From a checkpoint of a small transformer trained on Wikipedia: no biases in attention or MLP.
Each number is 500 + 40 x the weight over its row's rms, rounded and kept within 0 to 999. Layers, rows and columns count from 0. Numbers have three digits each. The size before them is the row's rms in percent of the matrix's.

# gate: layer 7 MLP gate, 704x256, rms 0.187, rows 297-331, columns 128-255
# up: layer 7 MLP up, 704x256, rms 0.192, rows 297-331, columns 128-255
# down: layer 7 MLP down (transposed), 704x256, rms 0.108, rows 297-331, columns 128-255
gate297 096:449461488473445523428499563525554479466593473478525568549561533471501457477509477532478483449469464530460544642476453533425530523481461499538478478444595526492484468489552466506432528496550484506430540512422554493504481506490484474425534562511518525446561511499496485494519536441519501487504489462490444491469482512501495459518490481496509520584508459565460398471489470518513457494547
up297 093:554540525519582490541518551540447521452485515465444505456522502487450471491545528458525549557530488451527480437527583427540419528596561510523522476492502475475494488498478568533520470563426516544512504466536437548547518498572511557512448428503478446518479489549496521511475552504470494509463494495556557555485524517472482475464485472559505487471488544476512573533539478545474498566495
down297 102:505556420457497503480452548514532480458500488564515478494516541474544548506495504469431445570536510474519488485483548397456520524513495529456526492509478515597374491448443597508494518487483499483483530448436477511554548479458463587531492449499473428514512460533441492569503586519555502504513532490461531516515518560525552511476502491515426520521506492479531545508529568492527443570487
gate298 110:556509567458434426497537486594446430532475546534456590530525477473501542519529505509525456493520519509460496495548482477502526462501502482492460501507550476509505470474524461499519501499545571541509481510505456523505432548473482409508511511526471450515515452519468490479518469416503482515497532450480591522579487542458444535494576512471492522381518472485538484529466426466442474517640
up298 106:568544536509509498506509467423543572527577492537501495538487461469518552474466487490421520431461478425525486489515492501527481422595537548488470441493498430489510466496471519550495562495536524534551600529475547596556428549510544555510422466568538485531603490531519467515529495468432524519536493490555454541470471562439499469486494504510504541486535500535518492458550522494503526441494
down298 106:579462496478502496478478459513463503489445448414529462554380456472488494450532495430488521439474495550513488510523467476530429453587500451479543471448416508479499415466483441568523507516506505558492473503511570511538517501553524525453429515507505497487543404461486512458496495471482470451482524476477581475470482499485524482504510523521461533486471529480529432499508553480539401541425
gate299 112:525525553483467431530468428455463390492563540455517438487454512511522462552441413522505544444547456506468540448510560584494493477502545489464463523454551510501445523462543538485443519489529626497451546488497484494552524517513511491475481600433490532521468502516475513457498468507461438592511446545521557543416460503490472515574568532398409525549478437533507483465526477492548476491441
up299 119:532506460483571436578482518428449533546500568493563500466478457433456536550542503518540504548487465494459494507477453530545477540463542484491478482502448438445519487523519543499525494424516490521484549482482473444564451490534569569523547514543391519452473465530507549495457542515444535535463469523521483551482477549467430510531521480464517536479526465504583518473513559604467441518509
down299 111:467476477462496415522435529549460549508546466509519560491445494509487500508449482554534527511463561515562470519454535486493510477535614529545440510409473504476578511445454542505440508510524508477521455518510469493464526524474427410537489476547503401478531428499395497550562462480503532526512565505497449491463568543583467478437432448468554528459508557462535476482581499494471541494477
gate300 100:511596483449500472480541499466448456447523421487420498466547552481489423525520499507453520493516450528519521546422521552483479458556569541489507506523486517539481525500474492498494477445445516503550578564461462545448513512523455504535542436493495538567494466472410547507549483529564461530520486477520473549517478542462452405541521432455414505554487503513488454489472576533497480485530
up300 098:498470443491547470512503485473531570469524468522512532484537535591457528480514482515515548529542502517530464508384516482430486486534539461557539545477443448537489432529505490530512564450470507521455524550453550502487586498533506493540522497523479539452435441460575502571513478530500491431491465488463490485459527527486505471561555493474523492543445529581551544444489483499473552481509
down300 099:553486484542520471436404501552501557487468544532509565541516495510507493489517467443470598515467511473504493506480466561477499469542478505493495509477480455493476540438481480537544495494580491488484490490596548522510626501540508457507481542513491498499508463515447492542558523536538532444494466534532523539558522513469434444560550538590498423565507503499540472600525502474540512485569
gate301 105:451479475550445472540538527524536567487491456448416507508533494518515441498479489579471543518425527502479491546465517473474486350410505472489454485460483468517487505484549461507474479483488525558523513463464508482409508406536502591546516580486484585466495450517445514522599542534426556563484442513502506461569460511534452492504525450526465530545469555559553544422460548564496516466496
up301 094:540507456507441466422445478521507504451410504517535445477470490500502507490488487552551474473533482492503502495551442452484564516488447487500491490479513482437534474555501526578457486457524470451452453428561514546551512510458434445562513541486472476500503478507513463487597554425519454502539503512543549532539513499622534502414474518539534509519505538577546560502519592501543435480553
down301 105:443449583450437508515502472577487508461499511555469518537480515448452540515514490436539575512494421523473453563470504425565502452475497514491516480483573455582464531555549564523501493480505498474426486484511472454493536477464508542539446484409508512524519534514444437475492558461596454428542556490572478596535477490552486471469496547471493418467524501517531533578545556477439401556430
gate302 096:447527490466540489501527539472555604464479520476516543523432556501528546531498580512490511519494401474474460504425486482412535514494479469521466534481537505498491491542513578488520537472540528483527532559574499572505507532500529518567502518502478526457555494436489450517401545496437437532472498528456516536536504495549548556551563414564532543531498504499482470418536490579482544469567
up302 098:407532551456518469469546484497473619489493551490414476505483590492529494495466563551542503457562401516455512462460502478436549464553488434492454554498571576539545462487455520494519485513514498469539490488543533481524463463537576514511549499566448562480578500436467491522440481500438508532500513422476545515509515503480496523486534461495470535515462406526507449436499495575514575541526
down302 104:619494545509518459511479548525473595551442546477457484526526478493495503477507522471493527470574482505428520440480572508490500496489494502536455550537546531500595453487553407434466456488529531523480518540522536531517501473461474544474487529438414512513490518493448392523482512495420461545492484445458528490528488471526503556494470518463490460555492434546464518500530420492488592503455
gate303 102:395469516542547500502533516473472464516602479462470504567454485545505470526397506554481515521493523530433505513476514500530522472389470573518478535549461551435483579510562598488525486536480494499483492468499512474508514479511504570534515458592478502453528518468501476474515488484548541506529473535488464452500491492429505548494482434474468472572439500528454485530469550496515433524468
up303 106:481491533465456376622490495490520516541460499470478509539560502464455538433539519473442513542449497432503528498528466500503482500560462505509410533459476474580538505470443493538525453496510533588478533551534460486406468499537467474488504552473542502481494450477479506557533470440482475527444495521473489457491427541505510454467530497479494551503494484541507502440476523480530516495541
down303 106:510454538466441471501470467500509522506527514349536479518471520472474486485534494486505511564499546470553521505520517506460482484463531478534534490511533481457452493504467518555487525466537491510576503584485424522538503563481472562479440431526453556480485506492554475571554497497453462513539496480492526463438509470433495509545436472497524498495402494537521409585517506419477457520528
gate304 106:416500407522526490510475507448511503487517437463491554472522456487489493586526515502464505454532540519506515518517507485471452466439546564532524434521523498440623525539549468533532548513461520521527478501404465554555559489488377618562507393526532514471537458499529552492465608530492451463539514470546496571528513379476508517477504544489454485434521525442480514528523396511480473439472
up304 103:507490495491457493513500477496530537449451515486461478486505544497500492466524444531496459468449479490473464507558523471476505489495611436516493560470503449531493497493483522479481512450495466440462538475569552526496459501576593461483467503501540567511508450434536497473458485469411482508465542490401502459510414377443583473536532509486507571507403509556520498503509508483466567601513
down304 107:441493538481500510455394595503480484519404431466432519494475480456469531568568514464450514544481436526484521445548560381473406575455516529464527490511429503498506541540518492523501514547507463534526447534513482513490560580477477512487557476566464557534456508496457403545499551470538574502481515512493556494452469450514494522487443522488467469527542584436502446544454452450551563520543
gate305 094:508460518520564502507542548530521515505519544549567494522510425538550462531510496534463553457553469522472450445485483499464461514527524510476469477505437501521589467483521496528483514512506386516478515427453450442438554458581436545447541462484478576514567533472576503470500471498509436518506575566573502484509569568522578434515507530484477507523441442498517518518530469529444522512515
up305 099:481549460503479474498531493530547541493548480493580506440448487502540420496546530440441467555495488547523446468516502533466550416570442441481505515579511502438474544485471493573527530527477560461486410452505499459510479439523519473497522445474454540473411566568525475544530493550480443522469542485499491536475485571509506510563502544479489465502499520592502542469566517554550508438496
down305 093:516534486526509506516463447527531508506432466477457506476504527516485504486518568518521471444540546522477504569487605463503501525569405546493469512559529544540480482558421461524474511488533537484509521548467432536549502470475508456568450526573582500443567519490485519540512432488471611511452410544546509503533462558489473563486460488472525557551520510490533531465481517472488582535530
gate306 102:546476496461487534467514448445531573480498517423495549476497539486500532514523536390537470500476471543525546540466511539499519512497509497428561524433465430513430501520559476499549514464480491449449461497500492460469516483500518468511452545494509519532481536552463564516548482517456570528511456479483487460452570457531511496541494460443490469455567521452489489541476497438418535566511
up306 100:489464511447427550581513441489519534488521581510539512550502512427437533443468496518405534503529523450473487463492500462519542527461487515422508502489525454483482540503516499407569516419482521479476501552451484493454529519381563506492574543529535448506439431560458532463495495575546616471539508500521483460544523530490488510457552524453469533523525482525585541494479557470492425447566
down306 101:471532492460434489475518435504480479473505432600526488500478462502491460526488553506474474525507489464509527512512515429425490579501504444479521489484473562448574514414492464492546556516483505521539534484412475461527528530439491528482489442501533519489516528517466476488494535486542447504481492544485493467486466478601523487590533557481488495451456501467459451509559506467546537529586
gate307 102:466481420547509518463497517517626466564497447576485440545498489527427517495553537554500504539477475517488527481471542465473460513483468479526479582549521515496563507454488483564467492478524492536509460534442495462500502475516529485501377572559476572458461473440485515460536552514531578501506447490495487477564513428496477476515521557409534442530510421508482502508528481535466490489499
up307 098:589555520579456450526511481445427516533481529555497490509510481433501538478474436482520408520437488521620512534440478524445529486551466524495514462575553425482499513538538429510539518508480481511453499505477517547435427507477435534518419451523473480500496529441481512523510497494514481523486495500502538442528462533546470426505455580501474530568510516585464574509471496522484547433477
down307 096:376480526579511459475527598487435564472470473484492518518558459527433453493451467565490549524491515509448584483431503461533409480436473479432532557547547471503514531490502522528464502465509549469509492500498512521536512454472527564521505522454462588505507512515500449515529516540471515420573524455502514534459454465502458560520458537463499505520485543517484466500454488476463446517528
gate308 099:496530546499513524530540565457519530406573497507476525517510502507496512477513430482447426489518510483494524523500459512532477539444478483476509415491546469517459553519504517535462490526488512526543493510468541460556539496542483519525503546509550448525489517516430413476446489533524432505485424531476479611484486508502492558555475484509478533535394495617575412488571569510562506492525
up308 100:508482447490475462518481482476494518574475459498495535440512581471516516540420467485475535455500505581497545539460530423481550461507513491538546508468484462492531423559478524460478435459470531523546501538458515535539433525500433429428507489496417577476475441532486502575521553537551450457579437493505527489480517503521558443468462460512526482557511485473508496561471443531501548458472
down308 100:433489502509572485491444502492521473573511500451443543522544500502500474483521621559496473475476484475507510539508528453471555528536525437495446562466526571455503505466506469555536415528511509499429518495500440552487530430514509411495547537569456477463495405502556525515496557536522656529479515442445508460530439523444515532594496453532490435506557490420508539487470524557514506547432
gate309 093:540438487527560441522532544586443495434483519522538463440450527480438520476439488518510505499460526571451536521426507478496515501490530503499491481495419501529588490522443420482418462452492483499546508576455427457508504433485431511543467550465423490470518463557507390562464463478534514537522498500486593563551474508536479522509555461468561547467495502475487501504563460503532440482494
up309 095:574473611544530540459563430456544532536482477474561523480535424564525536501460494473475500537515544462524455498490552487465467524461512508523542563504517535512505446513556520516464542471532431571536436494510525527497531490567490532469522617513478536446538518448538555501472486512456528453530513507473489546491414432517501516543481535522542500515558555530518491493487583483517512492448
down309 094:537530552538524455469444468561492438560523500534554503484516474559529481591531540465492489452510544479458469578538547486531513494542436466464534474529546576518436420471483572506502564469511471446593510465446527562489503492541497543517542470514526487470487507451474506516524422566521595492488536504486537475557491550521554512554480551462475505360461519490457436535503496469498528497498
gate310 098:513462467547435413548469501448521527579452517562515500486544475502475431543455527475467539603493506478540518551495448513488514481557462516518523498480516507536498561495533524543468498545425438470515533496512483477476446517481534497505483461518541527500494529417500514568559495417453470546465503471495460591470445479508498499577516450487512536430535502546553579460463497513587460484526
up310 100:533574551500588479519503498488525513494597445489446528476493517536552533438541500471491439462536555499461528466485465529475500526436601531465480480457528503487490509489459505457518565437500518565530540492509503489486570489489507562569507622450521460474502503526544514514481558543575422509536516497544522474486533501490485451462497530512422487477470484440535444484551507505435478493477
down310 099:454420569505559515489507530514502461477495485407474470527371546469537537440477528503516451483509504458473504528540538522467509478523471422575558502516521554490385485499486562475508542507538493537471507587540517472433510534530470476486520529472505532492442504549445411501555527519495523530503500493533543491486500505487433467546452569418477501512467489554519388497454460492525484498530
gate311 095:465557493449507570470447523583506471514426534542472481469484486523449498521506516477482492461535484496570503493526494526499445513469487454512517480458527553522522528530509464508519495499538424469542529516457469497512482498471468523487524517502521505413530516496504525500520544548478543496486473445450487520555456524510471600558443452584502471445454560446540525511455487518588535480514
up311 087:475552562512530480465510489492493517467511495498575422552428509482429503488499553470500449489518413512561486575501509507551499491472387465486473513487520481537531603536547456508499468555533481482485544430482572480454530477537551450488461575493494573494459488479453499483489626530473491463507535450494501521488527481585479462525442475515565462473537552491495513504501454418504520487500
down311 088:531502535533495455436518478482526404456433564552542509543529475497466448437464491483533494515454530498499487441529480554540514455483475500496485408521504518514491498474500549503512550548441493520537504424451471501524513532540471454550483473541450494496536478482550463490502473500470560549532457482481501560443455502516483527565495501493512468517449545580504519527498455457489502486463
gate312 100:594447553492539550514500452508468466502604481459541494452540512488473499562502485536487507494458497450508430517472527538434469483537482464467477426487463513535499434588421490533476420464457484487500517535511514513542577446503512468531510505475568511563475470457441476475428548508589521566474558505456466533501532502475479545557500467530501575512467432527482521502535474436525526545432
up312 102:433512463487456487458511575450525551520490503527511516569456561515467527496487564457495451458506543470455490539489497498465549473529420533451475475562507475460481569448503467474457506511488462471549545571511504533405486500462496457503531494529491452500551439501552451474572431542469514524540505484506583486472480487585482503509493506531541437476520473549560519617490562556534448461503
down312 096:410507459522457539480467473499508484466470465480540509529423479515468441430552485536497486517493470502484498545500474515485483483504496466472508533496507474528448520492507502500457513478515413508532546477471497511484482531515500508432539480454458535474439517548553628558467495468512496507521510508553478515500429545565481519481468502469425539477467498495529467511453532549495524542551
gate313 100:462508509596534589494462535428419520543531559453564494460461533516508478490457586490511527512508478464483492461487529528457475503567537581488431548539486469498453554570467461433490439462525469510498543548529484513554546470465452489468493459516500545494572464509587543474435429473489431448510450540538529486502469520523483441415500426541497511466463522474518533503494423487482590506531
up313 100:425497526514576434573497463589444506496537396526546458520462493490522491461437446485479505522495470453525520523498520436466441494480553489446520533489589526491456513468506527429514527494464564509451483493492456460522556473542520495518481461512531524542495478428472522471461513517519467460576518452397502523482414537466465437506476498517509487569490490540472453607509550573473494496604
down313 099:464514468511477504455506468540527504464554520523486445518538457468447500525506473544510444495509578537483463493489435499481504513509513475464523440490496492474437548487560490514610483532421514439541518488444443527496557494417555484520525445475529503504504606484523472434584418491498407550500472566553472534470484531410539535517555476485503462518523471486593451475518497515441533495480
gate314 102:503553458496532484502541516413448503489532473484531555468429528460453503468470538488478465438491453438518570529514490473408468494426507616536501549552507554528550425487536511504526543507506407535503511457450478486529499496442518456509510442539524512548563470451488458501514571506525503551454454453494491520494490460540460453520461511588530474525520460476478484466543501467601485501485
up314 101:437562470488512591537472545461487523543568463478515506536528557525541498470494512419495475427445515473529516543544518508458498526472573573495485525577541527529491459437562514484537475430471488467452525569481548512466516530446451467509511512456495542520511447457481434517511489459503496539525521483474440521521476420602533487441473485615589508516439500495536419488488553441549556529546
down314 103:533546506560522483543489517522521498457521516506515505484424570566439500431520488438580497501464528472530517533511498573517528428458475486491540513476505559503554427530506458476518516520466512474523535529513530466484545521481500425556539572478504538522503498405505518472500529509482520513507445448492486487496455505594539576485499581533538549510493483456505478499556511461507590548542
gate315 102:388516546505436485511491531436438558535420499512562527488593468485512467518483479577531476471582478507395478497463497505497526472466539480485480527464563513520465508484504496515451463536437475465506531528538459504530481538480529541424471458494485446491504459494567448534425499506424519548539524491526508476542485467510506517519522534487610562463536502482484556570528513517585536475474
up315 098:507475509485487474384528534586551475509511490470472477507547500523509484510500564526516448511480519510497544471530526461546567565501508521485504515561499477473590491487469508548540517510455549536526540470529512467398489501475479498504564488563421397511476526490531566433459544506547499443492510544462449565493484557543385530548476526503474502488481444519548509456404547469449542513516
down315 098:520480488471500468516486551430506406554512420546517481464473492511508522466494456513445492544520513516484516538474507507608489507468543506513512475441514540455472500483513569500470562554474557505492529480408474540508399557516545399483454527562512556484549461528487520509508409528532488469519532410512459487516435497509505458563497523469533471545481577513524570520503445558565462469493
gate316 107:596456462477466502535558551554519540539493491504536540460512475454525368456477552490562407556477537507521511606507535492490509550523542525412505486497446492524537489503454551502540460497454422478538539448469483494527480471477490480496483461482561504502456471539494506520440525484547504506527462520492523499533514510497546412535449457513452502442521476532551545466564470472502480535475
up316 108:589518496508516480488530491546519485516496449511460464439509509536578452485471485440516523495525502442490519573489411495482474570520464538531455474501487630488537469505559552542569460437504458528542483427550468555513459477508470517477559480539518572568450498586466530433499504546501554520438515523476418518537452553472512439502471509494528525507538537454577432426494476545581553521451
down316 108:534498481450462554511533521519460443577498522469505499558492527575543462444547486485590487442499453428506470542462470530505550519491451553563526544518488522478503515463527442518574580518500473481488519435490423499483468525505459507489552441371494492483445524449540504457476501494391559454433491437512475493486505458448535581458530465481518516490520466457498483516505532451577510480626
gate317 103:458582450550485488490521494482506513539517535530578551453452578443509479430469488512503500538482558478523522489533534492512457552513551538529494537506451449460515538461458536562483478507524478557511461537514545482557527586475440465512492501499507550478444443557461409460404629506496533498510479461479462495563491498505514526522569561473509549441442454525533509571506479446452505560566
up317 108:547418590500443497454512481466559568416486523455457531478514457461493506485527472562551495472502464518564532453497530478480503518509460419516535486580537429514533503535480455467455493448535536516430488557536460563535489494555584490493463488524506536467490490546488507501509464448477455485496582528594503486435450467472542483481485523512471551483495448473534487491581494499452480467506
down317 097:493490522444500471525444482479462477501439475495513555537459483487428495498553558618492500506531457508443520428525469467506521523535471473471472448520454484500547504432509466467451520577547483540433486465457533463522520407462537498534444472426494462529456477452464517457516491454531517517461460489511486627495503505480523444504590499466468467520434506393539573507496490397496430484589
gate318 084:427507561520535466458543451575522504518545507570488560482497466530463455401501541503466505574496521402409511532518530500506481484515505548484517468537530445507548526515465491471528499489466506496514527570569490579424443515506437471471502517455555516509497526532553498478467497495503491439465505495558493598570497454514446442389478451529516529402431512507478483532514553559478446464596
up318 085:583494498488473528514563527519551503493533538474506483572499526589504503483516545462500506505410543476511444471489491463441524478537519484490498505509544527512546397457414497502450541457534490557524470493458464508485503515532512486570570503518459486497514495446541418491462534486487530484485488458532528505518435470509515475505527412474457493500571427505493539440499537531521491527488
down318 084:538487471562462491471531501475539485525544492525519513495466496534488430418464468429533443517515494487525538474562418548543559462471551578535594456466530492514508456481425556479522520493485501488523520544471497468487467531538508479529529505511468474471575535507593475462510474450543460501439537538526431540413471527470530449481400428444499570522515501491491433547431552451545458532474
gate319 084:538445490479505484502490512524463448537513558411484522513450424493531560574462493505486531459490432520501495544496518474550488518515498473476484488510514483533513468447479518504534416517475464503468578459427495550486474490464511506510546569549534459449580479535516555486558461566488571448493525491558440461485536497522504518477492555479499502491546481546436482473493584541468477463514
up319 089:546479503484520471539512486568476573528520433439412496478565476590531577498577474488422433501502478464479522533506540483476575443471612481514512587428516454487489568539424523517472486462485429439515449514481535523446522469531458501543461499522492514542517499518499460509511524531523483457553610494485425456487515492523520497494443478506451523515522501475493482482514526400512453516509
down319 086:522497493528501582462448408564424551461537473550483530449458513424497464550569473474496504444516525440530542473509472523540479525480492480483537516466519450430554474514497519471498472476496519412500499458481447489468505449531541449485516483571467416556557493462496471481491504465536490524532492496522522517494514501545579519544533494516543530498495499524485385520499549480442511534480
gate320 097:545518505469536450478448498544454472511473517477585474500484524429555461480563492449552485452480520437526503506424474409429390518500505518458493513473471554527559466510516451515497437434441533479467434538594532469401500509513540522556516534437533477469582545537492500505543535489475492502469505499472493475496516561467533498543476510501557521508538554495476494503504466524518502530497
up320 097:488451469558501507507555489570521506488509492403452525431589499519475455469550492527499540526515513426433523447551546492483550492554474439525503510464454522483483470502501490487538529509581486496540497565481438513499438572481505474576517488540496548515505441498492510455462518541521571566573560474465452453488440526467498492448524549521506504542510451461434516512559464465425549529508
down320 101:484540535485437517498522466496493416476465490507477527518449493414471490433564505440581454556485471528497439480473545474470460503493459480529517481457478451466501467428456545490398526493602514523394510481515591462559500478481529555503452446527561496494452470471463481468537476465513442419506431474482553508493496500495533532543547452477495524459507439503433555450462513424481473533511
gate321 090:368468503536535488439562452537427479432514524473511516461444501483428522553519482555454511401515518447479520501448471525464461493571506503495521524480494533550482523560487472511480535422495468437525560425382525454502520492480447430520541499544512495569407456521498548478441461463525549506484506489539418523504449529491464573478529468502500498535490565508497505442428540490499489493511
up321 093:522484495482509483412538542455524532578494465536495472526496579456576481555456616518503541560493507500490538477542568468563465484585439537588429506546508445478437496484493579527485547539505465534480460507520591499452454535534535518460470479442498454523504516427489489522562487470549506523504455521534505517521501478505591408457537510468517469522488531505522539479533449512513439497505
down321 100:475493496377498515511427571478546427544455482437445540485443512526506497503601565439543502568534474500594551500520572521501473482446496529511450518433445454572473534478514434513501487524465546464512494549488501554471439528499504485523442484435507535489560547492471443523538521578510528495505465463504530477484522484486478488557377488487489490450550462528508516517521514486504494487493
gate322 110:543540524526513612492478497435454561470481516412441488533458529528553474524498517542535458520461510518464502521489558456541487496437553564461459488449535504478469533469469497544494500465526470517487483543432527512564479558523473473574511479559543530548473515510526499533425408502524557531487482522582494522513549457468470525513533560512544453490557545520443549510451503473490492514506
up322 106:474493508463506493553523551508477475459465453506441555570608498511539534531533526532440442476499528520509476515432417546438474501519507424432513532491499481531573486388491508494480481455428563428501587527527519486470490476534444500480498495552478527422493494494568454525500503512528499486542481376507548419543512508488504447485549477563481504471486526460482467506525530474484527499514
down322 106:493467511453509480578509535539538522456548383473442487423489489543555531542499503491480520419491537560499459569534526511455546505499502461500507410478481453565548538481586583562487576508477498459541537478567532525532511482480540510489470470494536584569512487516474436440455533559554434495471510515523404478460476522604496498488485507592496468465435502460568563404515555552514549468549
gate323 105:469506478440495487457392577524511541511498498512534498504453500493475478459523441558472439467479495511536486514466472517439452525431521506483469515518484489532460456513505446514467399502546484493485550593448484545530527477488500513513448473481528522558496452488522505593470548500509471432559503479417535542497456525530480417530477504490559526457514417488548499440465497489533567550519
up323 105:486514454484437545519498492482526495476497579518424512534506445444467557459492598511483513462492508479509477506484497488578482408494498491560475458522487532416496456530533453480481512536521499421510538525484467523531519478475503511535442513597518464487492504441505434468510468544551513564548593496475542488546541474422485511455465543528449483483619529575473513433524499472465413419504
down323 106:563414494545520565557610497450493473498425442497491523495449477488432474457481547553444484554427531509423446474498537534442441432492519451518466472520515515545505536568510543445444528529523477464485445520552529614484537550552477494507506505466535454524561431482573509511566457467449594500459505516509492449437426476524516570476474457453481540552508553501514516457491493472449512505521
gate324 093:595520456472536535518425562497552469459565552482425476504503519478505527481530532477445531462501527490518476587531495534481470521459553478522483566484497461489464485525423439545503457491434442487530491526510449492494474517426487490563454540544461481463572425477491419479465488543507545505455515479532481440505422459517559472548431471459502450500515499510500559546458472492485556521442
up324 095:538500517440585500533443454537546463502521489487454561486486559496493524420499472468462511511496480508506456615504505473503473522529566463498512607445481489534498471567485445587522508468455473479562450471552510507474499437472476423530495572488521503482509489512532423468531450518509508563500541470523533547447480472474589483545489539500436507463471539480475429507487454464510573536488
down324 102:562469490514502510536468523551508462499504510517511442517498511492511468446482487509527563477551542549445514417499488517525511517451531530475470473576491579484586557509511446485536507517531485547511470486556480476544485526508536545609417536433498456452551536510538469499546473520482563522547569515485416544526504517414618444377470474487526491484485536503445514465522515419487532456480
gate325 104:611502488566527436484474439540523485558620500509504465556478506498479452576553515494414506481441445521460479403450508471480459493534470551471492467532455530492493514479479489520520533461492587470554544534429519530518537511513461484510563523555431530487464423475502450503510491498496505526575487547541481495450462546544576492517444475525457474569452478513493506515502448496424450585508
up325 103:564496542512528507487475504518502563514474475544489494583520537503487428583554506469419471503503488543449393518476554462484479473477524459550437515456471507460525499452410524558490522487436598497462526513490567508473655461511487442494555470545580514497528495481532497505529499571559498537498482513485451466522459465540489513531498435538482504531444480452500550524404435467562465516511
down325 105:547561572587526493504550476539505562484587509417420465529501469563480538469473534432500494520485492482531483463441475385480604514476518502551492475497479519488518552466539500474523482509538554508539507564542495495547522532551432593472511492458501535433483475575477446533425489475450453612495501444522464460440507478472468524466475503501532534516497521521505563462477453539506467517443
gate326 103:507548469460481489432510637503459478495555519542495559508521531443531495473466525472502458424485450410449589546540430521479501491437468559407452410518500594453444510505490519569524523530471501528513514495523542475495533427461484485499526486501437481497502523456531507488548439469467561489459501502530446463483458522479495516503458426505496519434564515537497576495514441470489498457600
up326 102:560457472517521499603517531496510589504503503511501512561400501452513457474452510527495564480434495527545458472457543505465522517467554429549432499502544472528498502492445501510565504506546508492559543437523537500551535493499497468474483568531554514524555531516495485610477529494479466537514523569476424535490506468442480531538563537413485546485500462537531507478492522481556523454469
down326 098:559549515563470538540535515445551545538465486489526472541464432459537494507512465536626498458564493476473488469543441575521529513478492550502509463496475548510554567477518508481522511510522499444506474472460588526470469592435508543513445409503522504498518448552537535511542541462514444427519497518475454490486551539481453431478454572518473490485484478556486500474501598453518476487546
gate327 094:545437456441488477495562591466498450590446495458444439503505447483550491509487514511564522551513550568533525522526518498484550550496522455412550534478510514553470473539485503548520493535484514508509541443474496500519507548436459566463509516497538535468472466455565471524515549432511441584524538480542505511382558535512473486595402578481503536427476567476497483486548496506507579517446
up327 090:530484512531535439572478543498539435464500430538534558447521535511421421475514478521464501485454576457449465437562520457518409519508537496556440501445502410520462441525458535467449491496514506484463500510486482471483482421534420492481502448406497553501429459525516499466448438516534486463508481501514480442548549464558513496505488483420457494432463532438476473550499443516473518494449
down327 093:503543482545486575445502503475510465512400529446520577566514497480511500471484489502494452492522476517547472465475508420537488553530516512537475388435506488539465530502414535461500508455500519478521511455505532504554502537564475505524475443436487512445505504440532531500546458531517505471493589498530527534521489472529542511443547479501500445559492578413458471540443579452492496539484
gate328 107:516476552501438492487490462535565484509431484477535506543455503425518447454439470536493522529514433496522505523519568444487485467498515446562585485478498558506509520521583465489474525564489523498505544455487489526496490500435457528476512518495465442495524574446531528414459531508509540506440518488464526459534429498481478576601553454517436507530516495526498455532408506486507567439512
up328 112:476480512504453571507516472504471532476512494525528501519443550504496579471476449463522523470504443502521459530500501458457494483421546498511520536566445570506520448466519555529421531497486489558502480503550462488498520457516429482463525454457442463507556593565570511466490510455511529617480494511517477571451503573462539492493617415511480478486526530490507516510514495447489482506452
down328 101:514484508531505539513569558488501476490440464517533500453434543559435490422476543480476503541479489507538498539491446443526513532541542483542472471478440469518503448550550511549494494469511463560501517444538571452487536536536492542473589519447528498543466460550491422517521437461505593563430499476521456430500553530483490430426462530476475403458540485483536464451574463458487517488497
gate329 112:535409491418420570465508461503545572431437489478542510535457491535458542544546522424528521491557593516523517490511533523485543497439514427508481430526475463519486594442537471540472520520442482486446489504484490496493499533492496515413507470473520435479471518471458487467500469428556497454481492464535495518499478455532513511465446509505532412555499493461529418497454485513575464555481
up329 110:489513443491513457470551442517535443483512494418460418429538511542514476492537502394493441516530533590435592474505542497465493488473453396497459479495504492453541457521525448498528514492513395462514460486560529506462524452455490493509504495452479562434475466489569515517513550455467558485536491496448479491500526507472552505526478513488474484476504499485542445473434530497483542569433
down329 107:503469539444461479436517525467482469510526485476540505434450449515447440436476452489494466496525464530461512473502534493535520472546524426489533499522500466559571528452499589506535441556553470575533497559457512578481555515540512545435522495504559465457532506503485537487445482488601545500524520519447615562525492509515520496493531484445453510482458479444519481593527473481479481491471
gate330 104:496472500567524518476577454547547534522464547550450466439487434483486468591472484488575497514522496556499514479474506499528554502470462381500524530560488535512542552597521498559451458496470468459513552497436520536477558433518591428538543500466373519523502465483453487541497509498497536451540454550501500519551550455510503510480425527459484528474480502524450514497462517512534524484454
up330 108:485493494498486521516571493509505539521528537492458529569478467514501504504439538551493545520517520551482467481507552524516522531515488494514533584488503491546469470480445439481445520480511457530477515514520547543528446492490459451482507490478590518473609525557503468489491525486546570454514492497528481598448508538515527537535508533478494476565505469518488480484475539481510499577553
down330 095:419491477538490520484468529498518534604504491510528501581453477425437503469487439478483501513492568483497487490505529511518527552542540474501474496486455552509497512539395559474514499481459482485488487519487501584513463451559504497496544578496487534477498516463544486539458492524507591488527490434491474479563523482489520473436469523478500497504489554519474492435455408500522553529494
gate331 111:507585503522554542483561526512564541512499411525470527501492489529476543523468540443514546485508506473478483565503534489453533462489487563437480496512524549534516488486552484528436464548493465514531439510500418496471442488513541520490442492525405496489521495510527455518477493481563440475520543454481512464488500415472461489502453507507542520512568414514563574430496472495473516559505
up331 111:539537517528499459447506469462560453469471510531463419524470510528526489499393547468489545532430460552505412525466497447480554370470490529478517527486523559508516454422528507556551456514532523564540499549491444509516467418476494519554467501510525457422460422513512470479461480451502549528446591457510552426496470534508446544511493505545510522561518485513523481427534492507432465537514
down331 104:508569564528521545503506501528552482479447478466538508521436474517461523520481470525520511460543481532474519515519535487514519555522488470493464485587477484498548458541550474433520535551514521437502481475469536528451538549519467574489448519522511410498511547585461490512541475535449356525535441513527445522469437476489535607531584507506469481439454546494534572499541555455501545443518